Weights of a small transformer language model.
Training: a variant of Muon for these matrices, 562M tokens.
Each number is 500 + 25 x the weight over its row's rms, rounded and kept within 0 to 999. Layers, rows and columns count from 0. Numbers have three digits each. The size before them is the row's rms in percent of the matrix's.

# layer 6 MLP gate, 640x320, rms 0.0964, rows 358-387, columns 0-159
101:522520468517452468509474524494509518477498520509486524494545546467520498534499515489476500471510462472517503487506490519504558491480484497524495500471500491487471516514472524507502504458508500494532490484519487501561519531506526531496463474521508478499478518563471533471507472478491517534501555512492474529470480524522511452463514506478498501516484519502497523507496458489533495538505490492475490492459490517509524492508456537497462475509528497520533487465443460487467502462521445
098:473506516518474512522515470493509543527465484503493495501478453485489471490498525481527511480513522545528519455514512532504536498487437517467484513466449499499486467507437496521509554529540531504471467530525524533525508511485433495527515416502565545510471532506513474470485517523512488508487497535509519500511482502477523503518524455486469488493494564492468455485492486495539520523489506504508500515479512498497514479554466486489460479499528533489532518477523510497535474476463482
104:511516462510522468467500442493502503472522468511504475514515494475545488555530495523489516527508493507531482527522538528489548547522502495533505502478540513493517484481478493506470475515491512482500469504481525499492508522488506477469518498478535500514477513470484510525565535502465551492467493487465482505455491452506519485500507481480478527481496524484548504453476479495452470492481505482507482479509466539520524522504524530493552512443504474510495522477485467487507511499471505
103:505489460452469492492507524512511485480519511476536462469479528553483475520481469515487534503520514461478464490498525484501483476531514506515498472454441473476450496493494461436522525491499489508456485463514495543535519505446495495510505471459483545500498512481482507497501474488510522487465482491479529466519502540458524552506473494534485514505516477505499475493484475565511513521470500537536495502463485468451484508513515490472516486503494503516529480440505502502486469460465477
097:514534511531478506487459468464497466518516479491505495475460465482505447483489432503486492465540505497481514482506526503467508501532517494513572506518486512496472489487488497511548465472542482525513523465512511509509537456515481498501452463530488494496505513576507508486468519440502535483525510509538524531465491468532484489517488463460513512542508501484486501522523501454492496527507506520502503497475487499525489524543496470460508486476509557487489505522479499475482504529519481
096:539533516514522541474501552547536520523465546508477498494460537489498483477537471517490499495497483503514499465491525509482491483486510497489550522483518497517509484507517480511452505474534502505494495507475508518475484506511489512515517516481553531535512483514491478512490529496498495529478511482559477522499475506509438554504517555463476503519514510566532476494487510462515489536480500506554516430544526512495519496530496493514490479551495544453438509482526501460491502532519511
094:541463504518477457499479536474427484481525515482502521511519504512441452518505504498452518492512523480487494466507490517465487486493516467465513522498508527527502513500473498522471495521503494533508505483506528472524510514517498485469510503534506529477527476462506516517526495530477480444473500444475485474429521514496490512461497501521494498544504503520517532483487443520470484490479503499464549462512474484465509483520492494502495508506498485488459496512486519482515526521509505
099:491484451497528463486516490499457488500467524457517470468494494486507491466496536526518498435530501486514486492532530539487551501478540507510532525511512492493516521504483513462552509530481504489548495528531451456517507524499543505487530475472522534512499514548499508513497532485507485480518495494488514503507427485464499502491510459489481510491586513491503498519517512482520515521533487479495475507488518488450500507497506535495497484497489520486462511505443499499488516497464520
106:532482489520497511471501493479507482484451471516479486445497516505499488529484509477514520506521491482500486474524524518499517545497492492521514515520504500498530498529538539476522461468456515475526475484514495459492482460477527507534520515483503536479501467539490472520523528498479532480554544524523521485529476511486464527512478473484465507503529498513493510557464519531458529488510497458516481493489496522485493519487510480498540483496469503475466473482488515503468499492538495
095:519524517467504473486556500499507525542460515521523489539525482533476465500509521532493529477543479505451533499487460483491510487507492450543483507485487478469517551502502514522467537506520482455494496517536493499470501424535488512511511513493549560497496513505479524505551504526527490538499540470480528491534496485446479502462473511502499518525489494540497521494486527488486512493500534487508541544487485511477478466521552513548499458496479527514536475461477485456502504497506498
098:480507510505492506491491506493535568500531502524484468567458552470478545515516508471485529545505507512478457494485554523503504495496545508500453506457507488503471489513516529477483510466507534488467492442481515426487492490533504475492511515507461511463563488552489507531487515504517467515493484517493455551518497512462523504534496479546524482498523484470470511505535482467501522485550528490472486504471563504476508546523507518482474483545507444477468484509515513485505526488498532
092:483493491517475511507452505498462515504501515444490508492491534472515509506499505545502477461479505464495504502507465500539490532479537483514511514500479496530484519504507496519521492466466466451498483524504495497544493495485519510507506483535469501503493482482451483515514496486479497500595527489489498547538506528445498519562536502476525469482485436542501495480529548557506459482499496485524535494483445525489508505506499461510512551471469458562530514497508500555535502564464530
103:489475523492489509505487467516520491523474489542471475486535477455489464457523479509485542495479505558524506503503501470523513483485480536453497473450508548489511478514461473549465480497472529486478497492468526509516492522537471453528472482515543468540510485502481510503485472491514529455516465525541549482508499499515507514489530474506539502520537554472471523518514518470550507517510497521494450471491553454504483513467508535505481478509497509518449503539497489538490502491474513
095:511524502472466525527504466536496528512487478478487544492483464491500482478494542454490499471499494538503509517473512523506458526489488501485539479510521513494515525483479487470538494496512488530483472506504491513502472520508497556501493498506499477517440496491474512510536480452480449491533521517491507521486535495467503469510488461544486499484522513532497462461527505469521514467545495541522478514478476470506500516507504490543519493489537452500503504449453508492473551503482494
100:444557456444522509506505462493509449507506509481477560503538509514571492504518465530478485454508512490546517524513503460495507522488476533471472515495484512515545470539512521513475499471457514486468502505523472527499520509506526497479525501512470494490475504497490470509500484516469504464503474522501533450454499496477489509518528501467492544457509493461534492490465503545538517482480512517490525521512499472506494545530484497560511465532489496467526539497480498541501480519515524
091:490467503462473488505518516473487498506484462503502540490488460465452537490478442497474517459528485479488516509471512497543486533532505542551500470492507491500531503482486484517498514547483496504530535493547498513494453529494501502508488517488524509484514501514477484448536467541487494499485522510514471546471514485492528488514484495468530502496512478504500486482520523527435501504504544517515502491514527480506468465520507525517487509478467473512517529499511485453513514514497482
097:461515509495476455490509511517515529491477530510482465468481482546452488548448437496532489509466464485534497456499494477486499517523477492451528488482462547500503517522453517493529535529469464470496557484494461480479504500481545467519510527465501546472481497553479501464525495510498520503529476500535501475513474533476464525524465497521558499538486504507470505510512492500550495532501526512514480469512485556529494541503542515498483490483499469448502515474462482552477475496471538
101:506471501492462519484519507524491493504496457544516530499530495515483533447543510465489509503516477512490495489496517526512459482543521508483498509455535485518487480508496507471524468492504462503517517506537499509549525505497454488491483504514525476509526495520518462492510520516515502462468561478446522509539484485534472501512497496487487470488493518524526492509502486525467514496500444446533473504494532529515516480506465494512494467509528486494480503556467461499513498541470493
107:509474483498477466498512518490461499511505517522482427437512462513479510489519465456513514490533495487474509489489529538512493494494525526435484496519467486535498466506517490535537538452529514517481530526524513507500507483484526522481476469469501511489486509531494529500474491506473546457506528477480521510466487568538525511498527468487498524520504478516459523503498509490475495482486476461493483505469500502520536568506496499487579502437522491517542537492565480473480516441493500
097:483502511484449514490502525442499500471513486494496489510438482496478498499463526523516515472461502502481514497484524510519493475489503481504474547498499520484494482496522488470497480490500507492513518515481476529480509513502484497513472516426506502486459516492499479447484491527483507534504461474479571492495511532501539491510483499478526553483488542551495477484545498474481508500531558516461522501507525440498507509541490515464510498467514464499520473458462496508487498487495508
098:504520502476509445512549498501497477461499499490533443565500515507500501508426478497480460484506479483506509524486478458518513542482527513515479506498480497521498539509529515493512490493525482506468504486516558529519497478527485479491541509534490507512498474490520509543520489469549527516513544528501456483487495483498527513475506507534514503491481513489506469554504531511468461499477513505495530466442481519524508502453488470499513500525486480542490502473465519512521525474502500
107:494482493536496454486484524486501504500490527462494461527486524514494484505480498548510499498499499545494506544453514482520480518507463528475523538473460493488533514529548551521522482497502497537506524535530490516472530505499511505470500524513514508584507526486511470484524508519522491517492523522466485499497507480494517480510513493560487521543498462493487535552453528523510501493462522499489507520542537507543502500456469506476499489478516469536462491476490511490498570503486530
099:515519468546528479495518516468454514489520498456551510524507502452501485478506513470444488502487514490505486534516437543500503474496452518517511495501507488473543496502521518515514545528527499510492512536478471499533474496455556478522472525513525489487476450529476516502496476515507499457484465501522468490524467532480550505507473512496510480527495503532538498442497484505499453491510473510505524518524513471495520512522484526484501471507472470517536506503524478518529479498574549
096:517443476537495506503480518504527496479505515532476467490529480520480498455496467447509495487498504513500526529479527501505489528483547505484503459501546506480517493527483522510523494450503523496509540484474496464524531463515537501483463528483528461483517526499481536484526491516549455504520485510503472483515445512465512510510516463479457509483506491485484509485502534501529485507506508465510566528520488506451495480495573512508509456480481508498482489482468551538482526494509539
098:504470486497516537493524519503469548500541514476543460469511451511544548499471509442510503452494488485533525551481503535526467499529523479455489493498518500473498490498476451507512489535551505494508524475512511477502496470498511501558465489523505483454486540478498528511514559481531517506496500488510524478491495516472502512504446489503486515514488522505479512452474536514461504533558528508499508452505528547533487519517500496483548556476462487500501449509506486498521560516501544
113:509547470534483501508470475467497539526522546521499469513505527508495532516526513481536515499559485523517475551506496457511487533491494487516505492490440548514472511508473461502492500485498530485463538496498540533503504491521481509511471471492519522519483520503509494515491489519549490500509505560518505491521464539495443504525514467463500490493503453548508454475519496540489475477446537447524461493531509486486474496454496505459507467470551481511538509478518438519446526486507538
100:463498489507495464515534445509461498512506506456437479511500526513446505530495518459492508484481542500514490521581462490520486495507505481498492517507511463497530503533469495520515524563517531497468507512538466483519518445489431502510469490476515498432519492469486532449489541495522502478453487517545480505526494488484505515512549483534529518479496554476497495540470517496556472555518539504516491479500504497521472522518507479438496515502494512489455516523524506478500520499516469
108:464487443481503512496487531489432494512439540516480561522523478477509488495441493518502468483501508478480512505458508442535529513514461489509530452455501521526473529504498549511464452510487523509511498491485463527547482545523505482502475507480510542516529479509501507510510508537506470532533540490526523510506494534521505468515509517489553498469501456516474546535486482516513520540505431501481523583472484501472479502505447458494532517487537512509471479462489513516458527479485561
095:468483487531496488491530477504482516470491524530517476534493453473457555516490454455477498474476530532462508527514477523514508562477522527425530484464461534479520513497471484477479514456510459514500530493524516550498503559486522512518480561496504471496506464486515493512498484536542522516533520479500443513527507511501494503500494476507465499459442528559483485487515511525522474505471487514520453496460531524485535518462509476505484481506498508545505457499520550499494512475500523
103:480538486477465513528529457491501532492491471484526481465526541495517450486508500521477472545522525571515488532482475544470514497496542502502501489457465497457505472523476513518497480514507558484520537515483522500522467517508477518496533453515526515505476486508508475472496498465522501517479522513470485524494450521494547495506459506490475498485496533488493526486460496517484494533503499502512499459488501542510554510504479513520508498506468504498508493466526476503461472478504459
# layer 6 MLP up, 640x320, rms 0.096, rows 358-386, columns 0-159
106:494479485508485495506539501450530489483539496488464541516472504502523478515499529502509511472490487457485456493490514522466467528493512507510532526505488523524517521515522503486512518501515502520482510432462483462461484487536462525511487527495483469529533510534534535510472505475529494501503482494542488474485490519500483502500480500483493468546484529465478512531495512534518516444471508469509424510524516506491521477519478475473475516512461504482499536512493518527465480500510477
094:555496472461544511514581463505505496505510540491493563485510515508494512513463496517490525504522491457508447518526494494497506481511517499508465445501468520499471497483530498467448493491491446475515520481495466531495494520520510491452415495472516479491505489472460520476479504528515485515511495454514503455494502522512507474494504533532517509470466490470533504495508518462465497485485517518539452495536515525492525537481508504491518499537513495520514486508479503505490547508545507
107:441478462490531481487481460452453494509511493486505516492507518508508527515495470496554476516457526479489475529518489519553541575502543481506497516509533484442498509488499444500529475529476496500468491516489506485459463478530524517469486487479514482483499495520476551530495540465496533475520523520509474542532525500465503542544526473486507525457433489488488474488495542489498480468465488500506518493487476488486483516505513500528480483471458495486476490434488483459502456514442503
111:491460509490493489508533526512472518479481517468510538436506537485534549515493505524470509432519506514505513490508463512489515485487457476513468516525507461495515508540513454511510479524477487472475531491541525484518482472482498467463542523472501473511484484511466479492509470520528467541502500483523497498490503516474510515513469496468501483478508453496501490522530491475529568520508453473506545509506534481563530469489498488481501490541492469497492525472522489523526471511550535
102:467522516514509513529559475433541520505499503528477511473469493479499495480507487511506497514531528486484519463488487523498465523483494531498482467498499473518486528479480501517516500551487513489508449497485498486478512484486499498545482493502489480539471526489468516479518430488466492453535519500465492494500488512491558482505483523480520516505450549527488514520416514466566504487504484537495461503480533532477507541477545509508540470475533468496530531490517513507537520478469527
102:437520468515508512514482474503477498503495461517460459469489526546575537516509492510535516493481506522524514475490523500498509488472508458454527502506499480513504528490460478525497516494479510511478517491510525515529447537491473492478478519489483536514495522513543507470475493509475527517542487469500487510490486454493465525548521482533490552471536526520528472480480499504479566517494492516510479509478511496525566485539492490466454501505515492525465468498487504514500478477496524
095:493487507515537489520508469538496504488527487507473513508488494521524483493460559499467499515487486503490483496499492517459453515513493495472509513516457491501490498475501483453487496507490540518513506485496507497542501496502506471501523481530538509485485514486496511513519534555506526541462439523504493497501534518534519439499523506525485506557466535539516539486526471534485493527513512509489460512518527496454482517508506545472535494498516478507470471471494491490505480506509509
095:481536473484498538479504484488508495496477482510474533496516510510507473451462493528516506488506508536542533531487553480501498512480531453493502513482469518515480488466471516553489458478496496555484489485519538481520498520541492509525481531539499505479510507513506448473541484503476500513492534460465497530496506554495533522526491547533544501498449543541456531502452495515488489508515497491491519518473463523502490484520525496466465507499507509510540478546507492494481511477479498
105:461540515491507466482466512486493542451513513498501486516473524457475484491556484506543532530460537475539492531492502509520472499491512473497537519517470511458538485442505493531479492526477517468499484486522533478481527446489524563469457491476496463454508489497493503489471537518519496487462521492494485551527539487504478493486495472497393550463508476495499485501510569459507490483479466507497487518471540491512503492485512479519463484481459474502448486493507533461494528532504488
103:473479519501477492472479489510528520474447509529500474492514519490512490523538463498448475475555477448490495539484509491494475520516538521486500500524479496434454516492462482522516519513516507476567509518491504501464496519437512452555517476571495462503495507509484486513507531502510472525483533447490503494484497517498454475486445471473542505531508485526529496539521524482483487522462465523548514485529488485469495481542492527527505548507522508502527530547481491498479522510487506
099:511531518488519504473472477493518517505505509495462494517525495544437490470506516521491501485518528524528544486560473465495512497462491470491475472477512512502469487485540500499496445525533485525505482512519507483468498473523497528514488516496511492471519509503511473456485493478559554457497456497514493505517495519477426513498497480489533565501465477488454517491517446509554473468471465481455517531506478487473531472505484465515472511512496503567542477482505460477516492544547466
104:458499490503517464510506531531523473484528490443493513510500503480524515490497516499496488533519564487518536479493511503533467440542510519470502505459513479507536475536527497470498499514535525493514496476512503502493474530490520539524520498510478470513456515489502467488500470529498540535500497517482539558560476502523524478497510524479540515452524499492492489511486511494503532504544487481472464557503521466497444589468487463484512508511537501522497438471478464510492462528524533
105:508497539517539483433505503509470514510481517473528524529509500496521456519483481484500489534492523523528509493522504466523480508500480520533488511519527507501475520487504562480501501476474462522487535473522485476503539426540482463525505500523468496508467482494504495511549464495486551521481484496463531454509494518480476551492525512458491507477495505504475448478504487462518525483490452537510556503459505534456495500530484497470471497498535481504501493515506457516460470468488510
101:473547500460489509480460539526504509485502444501484465536521467475489497482487505533528508488496475492549500510508472469526515525494482513513542495528499528500493522503427489465498507482528485522547505504500533487492510518505487514552506473527534512478463494520473511529476482471513515472495511506531542500489515542543505510510487535500534481508483486502458535447534501469511541445442472477539488503487511545495484556505514518479470513521552485485525481475503496469474478504507487
103:551468463543506528514468482498498482553505542530523475508485474569478507444527494481484508467511498489502467484476508522504533495524516491469440532476429458490461501508502498497490483496538496538525460486468497505496531486416552485507519527532524469518514496496445474510536504488508494501527466495517501490496491484526493449527474520477511514525492510491517488455513526532523519530527458509505461524506536483490508502500492551504539472486509490488473471482473459535490518518486525
103:507536486483482555506489494462526524502535442504454466534470459523470489489491451488531466503502504539482480513444507527495497461506481522535508494469519493517537479507483548518537525448497529499498483480488455487543528535458531424494461495506507491466513517506472498472472493463510456507458501521490488540480538541507504532464475450500463458502493507513470436500510480474464552497523513511553481522490496474519469500520511494505514461480518511493492518512518500547534496511512508
100:534503466506521535508491510484508493445515513482483487530483556486492509485496492511462460499525504550473498490481488511478548485487505506507492445483526538481470507518480525547515485504458511489479475521491499515475492514521510494494480465477512484469503502492483524541543490482536501551502520542493457502511508518499491455517524465493502523463501502525501482457476466492517478499520529517502523480469484478510515544530508469574511483506502482523532498523531501556549454485511513
097:483536530447455511411515527465522499480476495522503492491516489490496483520509515527447492506532497490500542528480480480525517502499478532513563461504552541531485506476532500547513507504498514442517497507514518447466511519515520498516514472512466537473469510485525505503509514483449492529508477516440488514495506524490491497464480493475507509514481480494486520533505513479469479504441465489476471537494504480475466536543498503476509497531459515484505508510491511499497501485505524
104:496500476505487502496503505443491518456455495510493526476448511512529522495509497513486527449506524464451496491514504517492477512487545483517514504517496484513461524516498500513544486525501510463542506460504492487493445523492517505462506513492551525540486490450494501497475542449498520510494505467576525465531496491571506512530497476516557510498539493485479520552480506509477464482535485496510468445480466461519491525485510497533479486511529500510469499548468512494520547483521509
115:498492471528521498470516477548507550570498488470513540516524480495530507526511496499536528477548495513493536463529467496516514490505486536501528499486473498506569484501501477508511499502509513502548512481496514471500460441469524503419489473520492522497513490505487522539532549493506499524561486498508483493513526477512507516495519524503478536492512503509502524481468506472534465475495452509497468482530537550489458506509569462510480477520504531507464517499522504434520507527486500
104:528455524486498502544545521510510465528543492494512495489497508503493463515512523519509528501489533483531506473524488448528516452479443479537474488464517525545488450497533445492525543502495519501523503470509485510504491454482538531462516549499472518507470469491500502511506513528443495522453521469466504452531504481528468450561505511518468507490487484473498536520457480529495538496485475517561516509493501471487497456509491533477493485525500508500465499477511514560503489510480509
106:508505540474479477544465509526486512482506476503483476540539475491510493519513499508528517511529454504530499533476497495508490495472521487495505492478517500517493514491527469490514501487507481537533514548536502489459503520504532516484514521518498506532520432482514509534517503514506515501463494473500512551478499457490505522507467499476499510495470515485506495563468517468556486440497476526481505500519518505502515495485462461471465486533515481522496484469498500484476514503455460
100:488503486487480508481496489495534515481531522520505504516493500478474501484499476487463524473529499504498550494536439489475483509481500474492535474519550511502524499487490467483516522511494526486482514484520520437441495560477546473446495523529493476486501500478500479479494538495530524492506499490501524479496563529476516515532483477515529526537516503469504497453518482481451503495504491513505502518519502493473487464512513498499513498508476529473527486486520476546474508529510519
094:495503490479484514519483491469468475486494504479539499493495468475495486492514472450483513480544474493457492520451492537510452516509502527522484510496493488501495512483475524509485506535511546498491524515492495523496499503545482508518480540535462499485526508495513513485529539544503505530532503563508560487472514468485503529512462538504453493473502525497523516506510528484465489503482458505542555532527483516485516482514526502492556478517494498486460483458506513522486511487539484
102:494456464485527481512458488496511463514480456475467529485519511511472486544430510466499492471472519481511497502471533486459473458502515512470477546499493487466474503449514524509514487484520497487487530501492519472554492495474522553525504481514526498492491487522529489439449407480537484474510509551448478508525512537489522472475478470523481458505519514512500486538524539490481472530494526479485477490518485516568526507458498457483461540520517551525469509485510535510507491471528470
107:527535499457487468500493477489485511492510571472519513456478507494539458496483529491483496504495527497503537465508487489518498505491514508474509525473516490507504520478515473529518498474535486521464471517490506522522479517520537483458472491480495506524443445472510476526502522528462469510472479478505524496526502453532495534524533476551472539529521490512499488467499511504502525504498469475503506499504499484469541504524511521499480478515496534536458481506486525494526473479486497
097:493481471486441481469525511462495509478497510471486492501511542524468487498490498500509463453471511554490421542512537469502514487488519480458463480505496491503493517535526510503484530482517536497566478526534511502513471524488507501495516559571519507447474496505492529484514545506494540533488513499470509523543493474512549510523472524496530469531461479524492534513550519513503489530510513492530504555489500495505522489526435501500514514478476478575518483478475507525490504485528498
101:478532446579511466572486544492501493464525504516502502504506461517499545523450506510480464509503529482465455490502532493517539496470549483522482494490515509507510515494487483511505485464466482488550497502539533496544507526501523494542504500500513483502479481528467482502524485487473494435484523476501492480503498476456534501477535542481503487486504480503532515513515451493499468492516482469492472489472501473537462475450491476498528500492504495511505483498472527506474516519443506
099:505550479503521471523507513516520506484445505506499517517474464515489474519468547524507529554504449521471519513502477513493461485543496525472513471485522445519525481559497502473527478509505496501536547460488488504489458528489514485485486485502473473495524451475497493526520532441506523514518535546493527498511488475540507507496493511515495507501478534510511524470504480524498490490475481477538527504540510511472515547498526496506510487494500521466489506532517474485483502496452503
# layer 6 MLP down (transposed), 640x320, rms 0.0852, rows 358-386, columns 0-159
100:532511521535466463441536534469483508508506463450474504507511485511457510496486485508516513489439456517503539435493480480488509471506491508549464523489459515488537484515540503518536583538528486529513507429494448510504528497510541493517483496502494461472493498493517513488484507482504501443505530466480498507526481495542511514465503488479503478469493542461508496487474440500531544513546524502504507492491522493486484500489522482531497554512497486507487491511521533470484474487507495
100:477519498479494509472517445509525517489500472500489530492492497538514521508494533512461524496524501494536472489530494531516535497506497506534481446494448478519487515488500498463465513516493548494500531486476495519482495513517497523512471516509503505526489522492459449455484498507465495477452517471557545505525469519509487476525518456501497510506426481490496513535539456510471520499498505500449505527463512529509509537503512522480515539475502490443509506540499492496491516531524525
100:555483542553546520458499484490524485472484506471534509512477497507513496529487534519480532484536451511472514469510516522493494552529475512481473459480506548509497492504542465520496469546492509508536489553486530546457537490534481512524519506493554464515516490483497508498514494498491520474523525483510505459492499468499481460521534505468498494501497483540528513483487487466530488525465517546512484479514495494504538513507474534456492513446481542459515537539475470514519510478525525
103:501494509527517557517454498477469476514517513511496489490474495486523532449478476446528475480513477475512428508488533486488506504494468478492492504491572493493460499442478442531529501547504499496518492450521505504534438479521502472504534539528500548492512535461494497544476528527487473499486514529480505485486485530505470466510461472482526485541490501533506517462538516477475525527487503529491526489473473512523509524510469531495477537494484498479495501494519461505465497515502460
105:524530500487487520478474431533451488527532506476508470498489499515488519522471505456536495493464499530477531489501510506488477533521530499459530474554526532533466513538514530477505540534521523496496509497498477528491517522497491535522499493541535492525540489491542535517519531491465483508461475498493512489522491507486486514491500511523489486482516504505521517458547443519517461504518525556501509498488501497517467544486488431524531479503508492466496511505458523487455474484504466
102:521480481517494504505501500469529503503479495511515541480509501481484529523479487492448530509474530470525476516501507517485501526486497508532497510475479520535497490483549508468464471500452489510452478499488511525501534512527463524505460504528544521482504535518538508545498539503512520418482523478492515491530514505467519495499541510480506473488499432470500469491505500489510490531530544518543523447518536487485518528487476495482471503500470527522457455495487475491460528543470543
095:516534500504516555512517461495498496526540470491482489529500516501515485467511489479493524557548465504532514497460513443490532512461485548511527491519486447511530488526515519463508508516520520498547451496529501497463486507462454494479523495515452500493445518529513520501518514525475478515464486500458508514519485497518480478501542576509512508471456536481496508444509519491542528475484483491497486533504521537527483527472489539524509527491496535460524496490534519458495479477528503
102:430488477487535468487493500509521513490474475502538459514521512529502535505495507501520507500515469532538427527509516515522488494534514537494501501524487509476507486534465516485495511464522523505496523460534462510539467506500479478496481448523474521522490476514504456480483473474471470470495481480514519485493489536510564534494540454475514501517512453475472471520482510524516503474502516488538499501506509526534482466506515503542492475513464498508478482491488530502486496524466496
109:491518522481498474513487478463507499520482514492489450520500483472515504548482489527455496516534491534538517551505505530473529527496503485495482573523523506476490465487497470450478480525522514536519516534556501473516497528527514553521529464508478485476487482530472473499431416508546506485494515490500506509531511492504504481511490460492488529530503544524510489439491506467474515460500512501489515523445528511465485481481511497480487490513516444518493543489552488507489487479497520
097:506494507488470550530504501475484502534505561512480475488480523545492502483493483516544509486507509531496526518489510492523493496515495501521433484511559543488463498512519444512496513505495464504511482505502515497458463475527518485506519487471531508509480492540496521463545497512481494471513519474499472491483504509544488544490487542492498485513520462480473525492517501506518460516513505510493458566498477531559541472488490530508509542437483545464514506539480506479517499514503509
100:534506508452459487444507463541490500491492479501508465488512499531500498515506539502499500493486495527500505506523494453479518467493417495501500523512536514494482496507558488510491454532534519502509455546478503492544505516478451542512507513498541528493484503489518494492493508534511515467520467487511530491516502494549514505521511533478501504504422516464476492475488471509497501493502536522503493515485496501516479499484515528530512520463527524509521509531488496531490527515531540
106:514505485543524520489510536526482482494516478484489479505513511509507506484524542490466517521512502474474514523548509481521508533503483502482481552480470557574491519508510482497509481449476485506464524521534499501504489516477537481531538476522472492528497481484474494477478492472468512484574505507476475513496500464491481507540486477544524490489482474526508463503494488508524473502489531515543541465512517538508530485484496527487506492512481467485488527549480486544521488463460459
097:512500506505503536493495486553473488479518495476517486508532494455532496467489521475508476502492507485515537516537491517486521481537480543520485494519485496495492461510514486468499517487510500530505482522466487466504449495490468473472525470527490444510447478501478551486531508490488544500433505521482525511480534473471481561545488528479550517496501531510467491473503471517487507458518489489499460490437504493577497493519478544489538513504480491487488512491495467459509479538454507
107:514519513490490545503508517521554515531518484483496494527525464498483462483479494507491497454514535528495519501537543491497465477491474469474521489521473501537487518516536491511483506504510503503471477500509472438526532529493521534484487467514530554505478492531520489510504504482502495561493525463476499567519479468507493474461455468520465503536501521498510479490520507484519502500584518535459488527497487536511486518539496502481486558487524498533516497503474513497469484496515477
102:520496496479544458447494518511478496535472505549474538458506478506495452529515492474440456526507520515498519528520533477545485524470478456436476482493502529494495502462487515504513520493467533532466530498496477498514502517534512524510508534453500484482531519505487518446447484508526510518502544465533488462544536501498495528494531557491527449510477475491504480485497505484457479505526505511466530488493512481572516488488511458536484512479468505471505527483475483473528512473503525
099:499499512477513481534443500512518528491469480521502487501470482534497489514486474534494501541534529486468508513460497542514477498516547509484516546496512517525508523506497497481506487508482481478481510518464487469486546480513490514504472530470513477496538489543518462479458520477549492482517485553491481518469512496559492502468518502485455473498494468539524506455506518520504517500477499478489503503524486489516441542491512495480506516462482496507534523534476524521508482450518517
100:540491502513508530454539478515488519479523503517524530466461495481501483470501498463533510461511519469494531507518480509491467461491518480517493497514470471476543504515492508476481525556448529481474438481479500442483502481482495491510503474539449543483476503508481485497454554498486489534454427511491450522519475492493498461462461506488505463516505490490494481493468523513554533541523530517525537466485521489506520472502501539483484499498513499525504508474502470504508510489519530
100:454504468469507535500563533504505534499507517482509491484543471511498503478497496497474495470468529466552459483543475514521503527484539509542479515463440514508529478501496529516516456509513484556538522514525493498509535491500510519506524427480497516472490499481529502484483511514490525493486545544514497478537532504500518525497458464537486498525474478549535509539515533495505454534451519543498490497493510458510547518454489472493478507448491488449496503506511466542471500524477474
105:484511478469520493478514519519477469491537490483479500478498509483500502514474525522472502493486497505540485489491559475492500505477472467535494510546491486491471542533480500495470530454529483528483506507505516494451520452471478498501512510503508533474493514508507507531515538524518462523505506489488518474450517503490490527480493478460491530491465479448520509454481502500529484481478527525466472509489485515539517545509471524474520513443472483513504492500516508460510541545477532
087:474519493499501464532522494508499539541438473496507520492497498457485525460495510519513494492526535581479498483531472509517513490500495535505557500509466548464572506453527445492501509441495497463514511499544483487507476516502482509453495489532481539498557497515493489511543492516522469532512478477472495506529515458510497507467528506495510556519489502539517498539500504491531512499502469484492505481500516516497464506468525494472459513514491509465492471525515514480581504476492513
102:550483535566538466497484481509520498519514486512502491467474529506505487457565511470478495499539451529460500484493525483530529471492417507506451527489494506480514484533494483498534504490465492504529477488471512507465507484461491520487479502488489500483503514525515483574498536487501482521482455509474469502477526518507509520546489524506501511503515502446511486481492541484512526476528533465527494479542507490505478521490480542531485508487490540474532534509528537514471521489510459
106:525531518503447499469484509503498536499469486484512466495511420461471542527526491507495531531513481472513492501535529527513538503503527496482473484493515504542493496454509516501467504507475506459531514511538538513493508496503531475479467516506516545489490477510500528504489561505485483521545466488439491522455538488498506515506512494504488523485484512497536494500467483453560541544487488479495490490483512491485509521517487500481504525522508537513475514514503540512458479457517477
102:484462498492515492487490508513482453488489507530546506525511489510531512485473486441497534466524445480449514513501450511474467492454477481503487536517465525469589474480477529516501527527504500516478523498507490493489518489495490500498516500501465523489481555515467472492464475500544534517492455502507491538516515530484507501508516511485483517564519491546499481507497500569502478501528546482453479468467461449535486498542494507537505533494499514525514468524481483478514472468533482
101:555505494527497542535476488461500539489532559482500513498442507474496531504500471434492496541517470452515511509443487546484493505476475513503476499539517514483487511454513488511507491542506521485513497526509507499502510501522468486468505499489489473494455509519531488513536544514460523540455540530466512481527535491509491504503539489497501520501502544493560527433520500475494527486478489524503463482476492520492503509508488476495524487507471570461482541470517509512485494512503536
097:531497505516493488543495506535454514486482470550458480492494512501482568480471466523508473502470503509494476496512521491484496507496532533496514482495498463509487516475516504477487519526544481510480506474538522489545492513439534514504517466529457481478503515514477489498501516483477483511481498525506548479468471513526483480455453517518500504507535495530496509522507523492504483553512557499465479521535535496499464532492542545509481519510514539459526496448509504484483494527511553
105:486434478464480521525496497490521488530467454528457505503461544472506501476504489508487519527479461504471546460493558518506507453482487488545540493479545516475470520488501470496487511509501526495507476478489489508499556466511496481467445547548501519510521514476494489545465543494471507459497540519503446479511485502498521506508505531490491477502494484468490476483510469482487505502471502531461489484485533474488510536521479529491484521540549491500462490549507549510525503509488473
099:490572547504497492486502488497500500477531576519500556466505502535520500480511442529515493519486480469487510465516483474497425495542507485513517522497518493480523477532476526486514480491525505479511523443489434482469519531508495499490507508532518518510518480505521499447507466507506504499482519461509495435504523509499500479468533502478498503490482496487494512497489479487474483481490498500496516520522504508502500518490530488476494473502498493510484517488514498512546508502513486
101:487497510500475467507524528496512546535557515547508518499510508515504521481493533494494506480501456496482511469491476560452518467456525518501515505514472493512503516500459483534501488470469462515521560486496465533492491458447516525523502460542471497487479522512508484500509523478464492450511516515502484502465499475495523501536479490457473483529533518490502509451487488483467507484479491466486475477498508484468487488509458515491496495477467490512505513547511525535514482465498494
100:520487499499506527525530531496538496504533496495477468461561468474499461499542492518501552528509515466505502483489514463493481510495479499492480534525510466477514480526473491506489492541505496489481539527493552548515507505508515466516498480467464498476502492497514512494496505506467513482515484472434495523504476485524493493506479501503517532509491506453539527485503513429487486520499456457503501511519507522480493465495554425519513480472514459527507514494486511527508538491481525